Each number is 128 + 24 x the weight over its row's rms, rounded and kept within 0 to 255. Layers, rows and columns count from 0. Numbers have three digits each. The size before them is the row's rms in percent of the matrix's.

# layer 5 attention query, 768x768, rms 0.0538, rows 87-119,214-247, columns 128-191
088:138140120144155148100127143136137156108108146098164124104127117130134160122126109115129146138121169144110156153199129135139113067115150141118130112129087139107093118146125109144135122123110129
082:155104117111151120133113135138125133118131166096122116155086077131165108079103100131151109114124149104147110124114093099086117127091131146118109132137118112134105158131122104109126148138118121
080:099111123157139171088137076135130184120135147107115139130142144105136126125102157141155120142129125118132106102177158104230119123110136121109105112140125153167154120102121104122154120098151117
082:114102158123129129151143126134133105099147100145119117147104117108087160134084118115174172110134088123106120159130117088099183142135121151101096107113126151130122082120116146113154178091132137
083:096084124152115124093083168125120140122116133126118126154119113116123134154172112159118117130121118162118148133111157131129124130164134115120132126139145194117150105111148121110124131126133124
083:110124126138128143152130122121153123132152106102143103121122169113155150117138132134073115107164095120142119145156170129153161122098151131111139146093140137104099104159101086127103087123120146
089:099126171128133151124118151149142146169148103091150140142129115130137104121095146128136176127109124076115106122133160169117136131133134087157156076103167111083186129070082109091128136125158158
084:131131077103141126089115144091134121132096143126100093140154092119073119117110104149115113139148152136132144150138107150122096126129153119141156101145115167127139119149142160124114111153159163
081:152116089105147100131094155129126133128143102109117109118122110134108099108131119140125113083169147112158142161120102115130095105094111134095170152138132101134090177140126129153125138126107142
080:116138141163178131070142125116122110107131146160110129104154143124154123129128130129155131105142135135121090147161112117134162154131128128093133121093104137138125150115129152117093105086120116
083:122139110101171126109147133154123132117118139106116096129117118137134099112144124131121176168092166145129106118124136146112155115098144132124127165131141152163163111141085131098108134130126098
082:139146107139144152148156147137120126083133153113163139112081148120125112084117121107132111173103164117151119091178145133103177141117136137138137128129168123108129172129090141103109133129125163
081:121125114115102124157118167152114116168144162158151147116113087067132116135192152112118161126087099138121112114105094118126114165118170143167133140127154172164131127111130127137081132111102151
080:148087135101098075116108116136136160112092121083129144108105112091106110107094144148138142128110138120146140139131129167191138087096137154122124128122205151164159151151097077099152102094135127
086:136148165158121152150137129062077109096136105179114138138127128118093109137128104152054132145111114121147164103131094121142157155147128117165096108116148172114159111130151127107143093118104115
080:119104121146140076103144123120110155113141160151151159156129179141127132098119157133141146098127181167113144159120113132110166166126137149137152098150146163102142139124181077152167139162138175
082:102109119096122125122124149110144122142116165170140098134087175158101121114126131122099113097111166115085155104123122125123126172103112173121120086109148123159143155168119138110135109133121116
084:159169123147141136128131132064130119112146100156098087163106159155092148103102105112088124144156098160122145128135124135148092102171147167202161142137160170101165123127111119132109132117092158
084:122144130140087085128133160115125125136133139141148165114128151132115167156161107136136101099129153128139132119132132129157133110116158101175134068117141163089136124102094165092139099149150139
084:157089111174143096115140156127139136138131148110104143141154134091115161105169147123119180089154092080152120138131109101121158127122131146107123084109088115124109139113122105100158121137153154
081:142116122125139157108134112147181101161143147114159116120080125172103162120162109132127101127149117125127153107099183160136114176147124101126111120163115089134151129147125148148106126102107099
083:159073141106126142187104113116177135152149090081112149130087084143121118164154152089097123134131093102130077158142109109119173116114114086107108163052144120122118132145141148123120162135121122
091:143129167136151106120120153133104138124125137076140100144128149159148136116086157130121143149086126124112113114121123137160109149121132121125127146089115109117119120126141097143141125115166134
085:161162143143111111136146149153157129108106135084159139120152128107111185108127130153132106154147109163151140118083132172126123110060103137120099109096105146169135148160132053187129086150126114
089:144107157091140138147139142103101099120133121157146114152151096098154136147142107118126124122185121121127100161117162156137140094160139165147102113119125124129123122097156125099152120153121137
086:100132120148127094141111140136159129138124178150125128116110150096088138101116112130119139160145140130101100144137152106123120141191163124136140111127101133122132144129101118124113141096150151
081:097144148130126119166162137171151115150157100168107105157181145083113116145105136140106158120150089132144113119149178082145095149116137125097102113164091132112139149116192129145112116118114146
082:186150100094142130175168099134128112125133116117144097141146139124061149193147146118140147140143112120150092146087097123140184109156153156140151107132157116092117151088118131119143111123134102
081:136132074146150150097104100099167165134121102114146144117135144157122166131106135101170116156154124170115142125132121092118109099138145128120113143114140124159133158103136124121127147159116107
087:126086163130096085093108160133162125138137050108131133167129123133125111170103130122103144144134128147171119100148124115072154111138139118123119113113111140104100084097133131126117090146141149
081:066129132099092146100117133117118076127169158136170110137169143138141135116121132144130139118119103135126119101137129118120111109124158103148138111138152111128140159125145140139114089105092146
084:097117163127160094116153140137125127128104129128136160109160126116135139099114096151118133097131127165109135152191152117130131149128105100160109105143153143099108146120175178157139113120143145
082:149119116140161120122115136147090104117128215122116115100104106108129129121123116168148114112141087144110125149126119110131131124118099141116124137101092142134119121078108122134156152147147130
127:085108130131136137125126128141104173098069145131147170176131165094129136129082114080142174127137140106122147086152123127136155114136090140095090124093146132124122152128119096140128125079138130
121:129101133067138150146139084150129150120132138157110105073130119107077172151135122100109141151141099105171129131152114134119108126160166112126117125123115136118126099147102125158142111140144135
124:116081158120136159143161126139152157143102159150105134116157113101131120093142116174135129123137159124179129160102132121128097159127138130125130137151133127179117109092056141099136127122117088
127:143155138160106121157100124127128080108157121125104119160186122101089123087136124125149154101122146147118109102151215141144101144117140094110115132161108175145098144129110117131145117114119120
124:139168106113061175110182144151164135148123111108131117092157190118128113150111136130073117135112107104132134119103069104134129103135104147145152154137130096157112131118121094119142160120108131
130:151106136126114141119123104139120140116138154145133100109128161107142086160129107107089142122113088176122105114110127140130111138098106104124103152086146170130120105110095157123139129163144101
124:124117085140150145150108111088109112153151158151135143127138143093145101140136121166127126129167135123108114131149131147169178129128163102102133148144127100081121137109149088100190116114066108
119:139106167160115116110140119166156168139135114139108099152078061139159127157141123164121142100114097126145132120127173104091148141103124135122096150115150106118127159137141150133159112163150087
121:113137132104139122090125117127102116160117161140119150118100110140118124100120109160161102145168146171130131132098092115169144122105130109096136151143130118154139127111163145138135124136154153
123:126167121102110139132083144132153174118101152118115103142137123189134143110129144159103078108149128114165154134145120119114140127103119138188111135111155135160122148130140142121139157124138130
126:133163169107123114126115093075143097101147160128134105099107090143098138149152108157150090087143169163145117183095135096129133133139115143109064173108100137137115089138117133119130139093119117
126:113112143115162149182128118145114145117102126085123124141140125095099092170127128111130117087137165150118129111140158088130131106111152139111130158120174132139158099103152115148135119104123134
126:134149102092127113129117087124162117172157113125133092090105138115137137134151154084112083146128119131127150127153082130052166134110151186152146125128173088120136103161104153122170090161117122
123:105150155092165107118160130119131148154103157113144092145107089098132142172114185079126111083121146112160115122120141120126139117120182139135134118105110127117127129136131133113122112183127109
126:146126128123069135158144147152107108131119163079099163158112135136101108119121143131170113145137134167134112157125126163170105103138114148135132144161083088127130146145100125139120145109153127
121:128114084128161129144113107117126070131141138137167133135111086140140132119146100117099124093144147098123138134112151153120128102130151157149123124118114161132160100124111125072121134131094133
123:105101126157112119082105122103116128155120131148125149145105145133135126115136116108091125133119088111122116153090166162119112097165163167124136139164139158087127117095115189135148086117169132
124:123129124131140101141120097115111094122120115144113131133150136104136136139116172101153122124096141085124150109072111126156157116119159107135133152098150154100141132100120113106114139135146124
126:143134122110103130157133112078113170128107163128110143123162140121126180132103106107122125128128120181123117134135141127121161140141141133141136139117106151111100123139085096137150167100141147
126:097133184147104110151141144113123124129124130111145124098142116162145130105135113170079136149093116131173118135075144142156155151123166106087203100141164134110130132144093160100120116090122111
124:124130109142137101132138094159136170186124130121147131132129140127082157114143190109109123115138159132099110110105128119102162145136127171136135116143092102142111120133120151111117093162099106
125:138153149135144117126115113088123095142129144170092116107153105181119143152112095116130104148189121138111165178116149132125129154115153114155110083165135082118081103100132145130125165129131141
123:101121107144133076095144111136092153113135145146108161096134153103101130149148138164159134151058122123141097129132124169091112141168145111131134132100125128136147091113128104069110161143135132
124:171121123110148100176150130164147137164130125144120152090127135154127097172098117100130134116119132134079145104091144120099115156103171201104164142091117139097122098121148152110120132097134141
123:113130128133154119089128130155153133159159105094105106118149126112097122116113101125153075111111171119128101101099135126141098126129107111140133158117127108134139144126151083155166122114109173
123:123112124143148147128122152154135097147144104120142150173172116124114115130133110092094139102132107132109133203119112115101141172166128140110127098128106150126120123110170134116123115106142117
124:096122123117144126123150127115156117112109064134126108122142129136159139142138123192133155115090130083107145152103129129097141130206115110112131120110144111115122102170165161050142092102126128
128:109139108134167101129131141139106145084134114117109145124147148114125157134137130134136120101136112077149162136123143128064120140178152145094060158160142101105139154154116140142107115102149113
130:113125116180141147116126152126123102157129125123186111152152111137119161122146097145120137163100120135149132101102153140152137101140143137142160148121128106132168119137134119140131106163113116
127:141139124133153132136084116099081145130135107096160128121162075098125151133128136103106158077102099111132149153139160139126139115107114100160152095128135112087126120136173164127108134121089114
126:155146130113161086096118110109113143117147096134124116176153118136109128117108157123123089134105097140099094144135127079123079138171174098071133092155119136092113082123181195174112134157123094
124:114105142165105126099150158128089155137166150134105100127127105143155137169154159108128147113116122124122105112138116115094105145171133161115119148151181127089119097141102185160119123119128182
128:115143121119145114148143119136119093153092098118120128153132110116125097115163112164144174153169104124119152093115154140134066123146163136155144133146184165117145173119137128117141100152125142
124:141145143127141102141171084161095137181101152127129130093114100167132134104105152193131110119129124119098139107140142137124119076144126070180124147112129133130141140122085122180154143125159122
# layer 5 attention key, 384x768, rms 0.0543, rows 86-118, columns 128-191
122:068132129113088157094116121146118166107111143135121130117170172089138116139133146077160127115102146119164154109100134157112102149142115096065112153161160132167188135126101134114154142119141118
118:095133126112132119156153172167114097105109138156177171127172118082155151135106142138135133134141167112134086128108123122103160132133141119136164113124134103138105110142097175121130114130176125
118:161134142120121161097145122113079144146146125144103104143154144087128109115126104165126094146111124139152126161123147098108100097113116130128130131150095140160125154106109082119125098099120115
119:145152141160126095129105154161138127126151140131144145184140084113122125145141105102108114082156091113095097134157125139145126112140121126119079150154148105136113081111127148115132097124113103
121:175151123126129151096148145171117115122090129120154088079146134102139106134093093106117102145108119081097165094159108122138149097138144139111123145153149099119117138150126114120106163110142113
122:144109095120132101132136106196124181129126122118147144124156156136140084134146116159137136169130118134129116100131143094104138140119131136142090151122159195121129107106173152144145126139170098
121:102101101131114147117098112107129144082153145150164106118124170113160121153134102130120102173166108102143168110132101127164107131118110097123155113155132075123172165125157134125127128108151117
120:138148160124134134106115130147133138133099161175129126108106100202117155113160118153150139113106106090109157119099182113109135132157128171100136203138156121113128136166101142146134144140125154
117:115145126093111077151119144121146124102088158157154130139142122139114086119139144109130111111141076132153112105127149102144141155133140083097125127127162088161136136137162132146144119139112081
119:123163134091117151088114112104154183095099127112119114158115122146128146157169161132097165075144133100134148082180129125099109117113144110144140214124124156070145135115122150130179133115126103
122:125141116112119135134132128104118136117131111101149114099112103156100121131114152147126078129114140163143096172119123127147105143110125139112134153157081151123114071095137143103163126145139130
121:108093154113173125146107133147071124105137116100119127153115100119105123130104136070146140159178142166089140093153128104085141133104129102150102163104163098123132118115189137168134154129147127
121:117159146093084117121172162141130098169142132108114107094109126126149124124112121127091085151130099141102159159159131166124143122115124115135127141114096140090173097126126119110158128168095103
118:128154152119147126135141150118140137142119124113166114137104053126131195126175147095095090086145102160134140131126168135136160123149149183131131113129143130130110109138149149153141127130122134
120:165105076086114121104118134165100142139134151155133180134140142110062082167129125140126096109127122113149124129125149142150095148126129112091127140126093101128195138098127135138144148115102112
115:130132101125179099097121115149142099164193093164152083109158135103087144106140109112138090143116107121111107123117101127116090143131130100124111153095110169135150102113126148133072096127150144
119:090088135151132142110096118123179103164111148178169158122160151073112108117100103107112106132152101153120100109106117154146127158146129136148154109123140142146103152095116139066109145116130169
123:147149127141131135088164127132143087115110067074124174121179139102172124110141150125118140147105096123132108139118135137091127135160135121087144162153111126128140158139141125122173102122159157
119:090119120160126095134163116064136184124120124154135088130127092151085094137103110101125102154131083156127122129159130112124118117168146141126150114134146072138160110154098147133137113112114146
121:157164127150144149165145141138119136139121119103105128131157149128097089089109151109091139153135086131177152116068138155143107132117147106110096131152142115121145102129122101145133125113126176
116:144129144103123143116150123121117099104120099155127114089172137143158143093119174091138134098150103185096112147115112141101189132136112117133144096147147115127141142189154173106111141149123119
121:159083122155124125112115130111169127112149112133111102143155125141114091147094145141096137147152152125136137149141158146125126122144163104101095103155103101121123149089151160131120141151133146
122:111110134120125123075086156116130103125115143145173066081141150137148114134130125120149113090113170103098095124133092161122085125125090117157122127168140143156160101139163110117115123163099152
121:149135140104107125129123112149080164119099140136118100130097141157110135151168131085106124127106159140103129175131145077123090164132143182152149186127087174147121085130146184117123152121157122
120:135141176098132132094114137145179117139157129128099128128142104110119138087151103112112102136131121104139123132095142118098143091106149124121162153102090090066115155059134130164137138168148164
119:121130112117156119096108118141094086171114135112137119129144130143132136124107143090118109083158117140115151150128160078118109146124105094095110153167105131119130123124101117143170162082116103
118:119142086106136139159135143155171135133111099084164117134137123170134129164125164134115122097070144125126112085134115111138120134154108138099132179105121134141135117141161159122142099134093130
121:124089093133157059098164171118114120144146126124119138142099052099100135115100163134149110079157155096151136102127109133102146118130101128134103148155126124101137139138141129105089080116144083
123:113125123125187174131074135094143151160183125140145123161169136116141127104120137122129121140166130172075114108135156186142106118115155132138116155113129130122136151121123135097098136145125131
125:123071135131120143099124138117101119151142141124165129139130154132132149101126133115148141117092113155129115177184124153112154155125140128116139134129156127113171124151147121090135134074163121
118:146192155131129137113132140120147113139110171129085120138135121126121117136088143133145081130121164129106066143139129122147134113136123113090124083126121145130161126125119143108142113083131152
119:150131142142112100084130159112110156145109134140096100109185078109119133157142119103099187120110115147091083106168065111159110194131161125128115106131197151082125097160154151165117148149143143
121:095125139149129144151100099134199119117121146121123105135133137084101077111159133126150098131115159183114132139187137143170112105131136111162135126150107109123125136139100114100131183158138119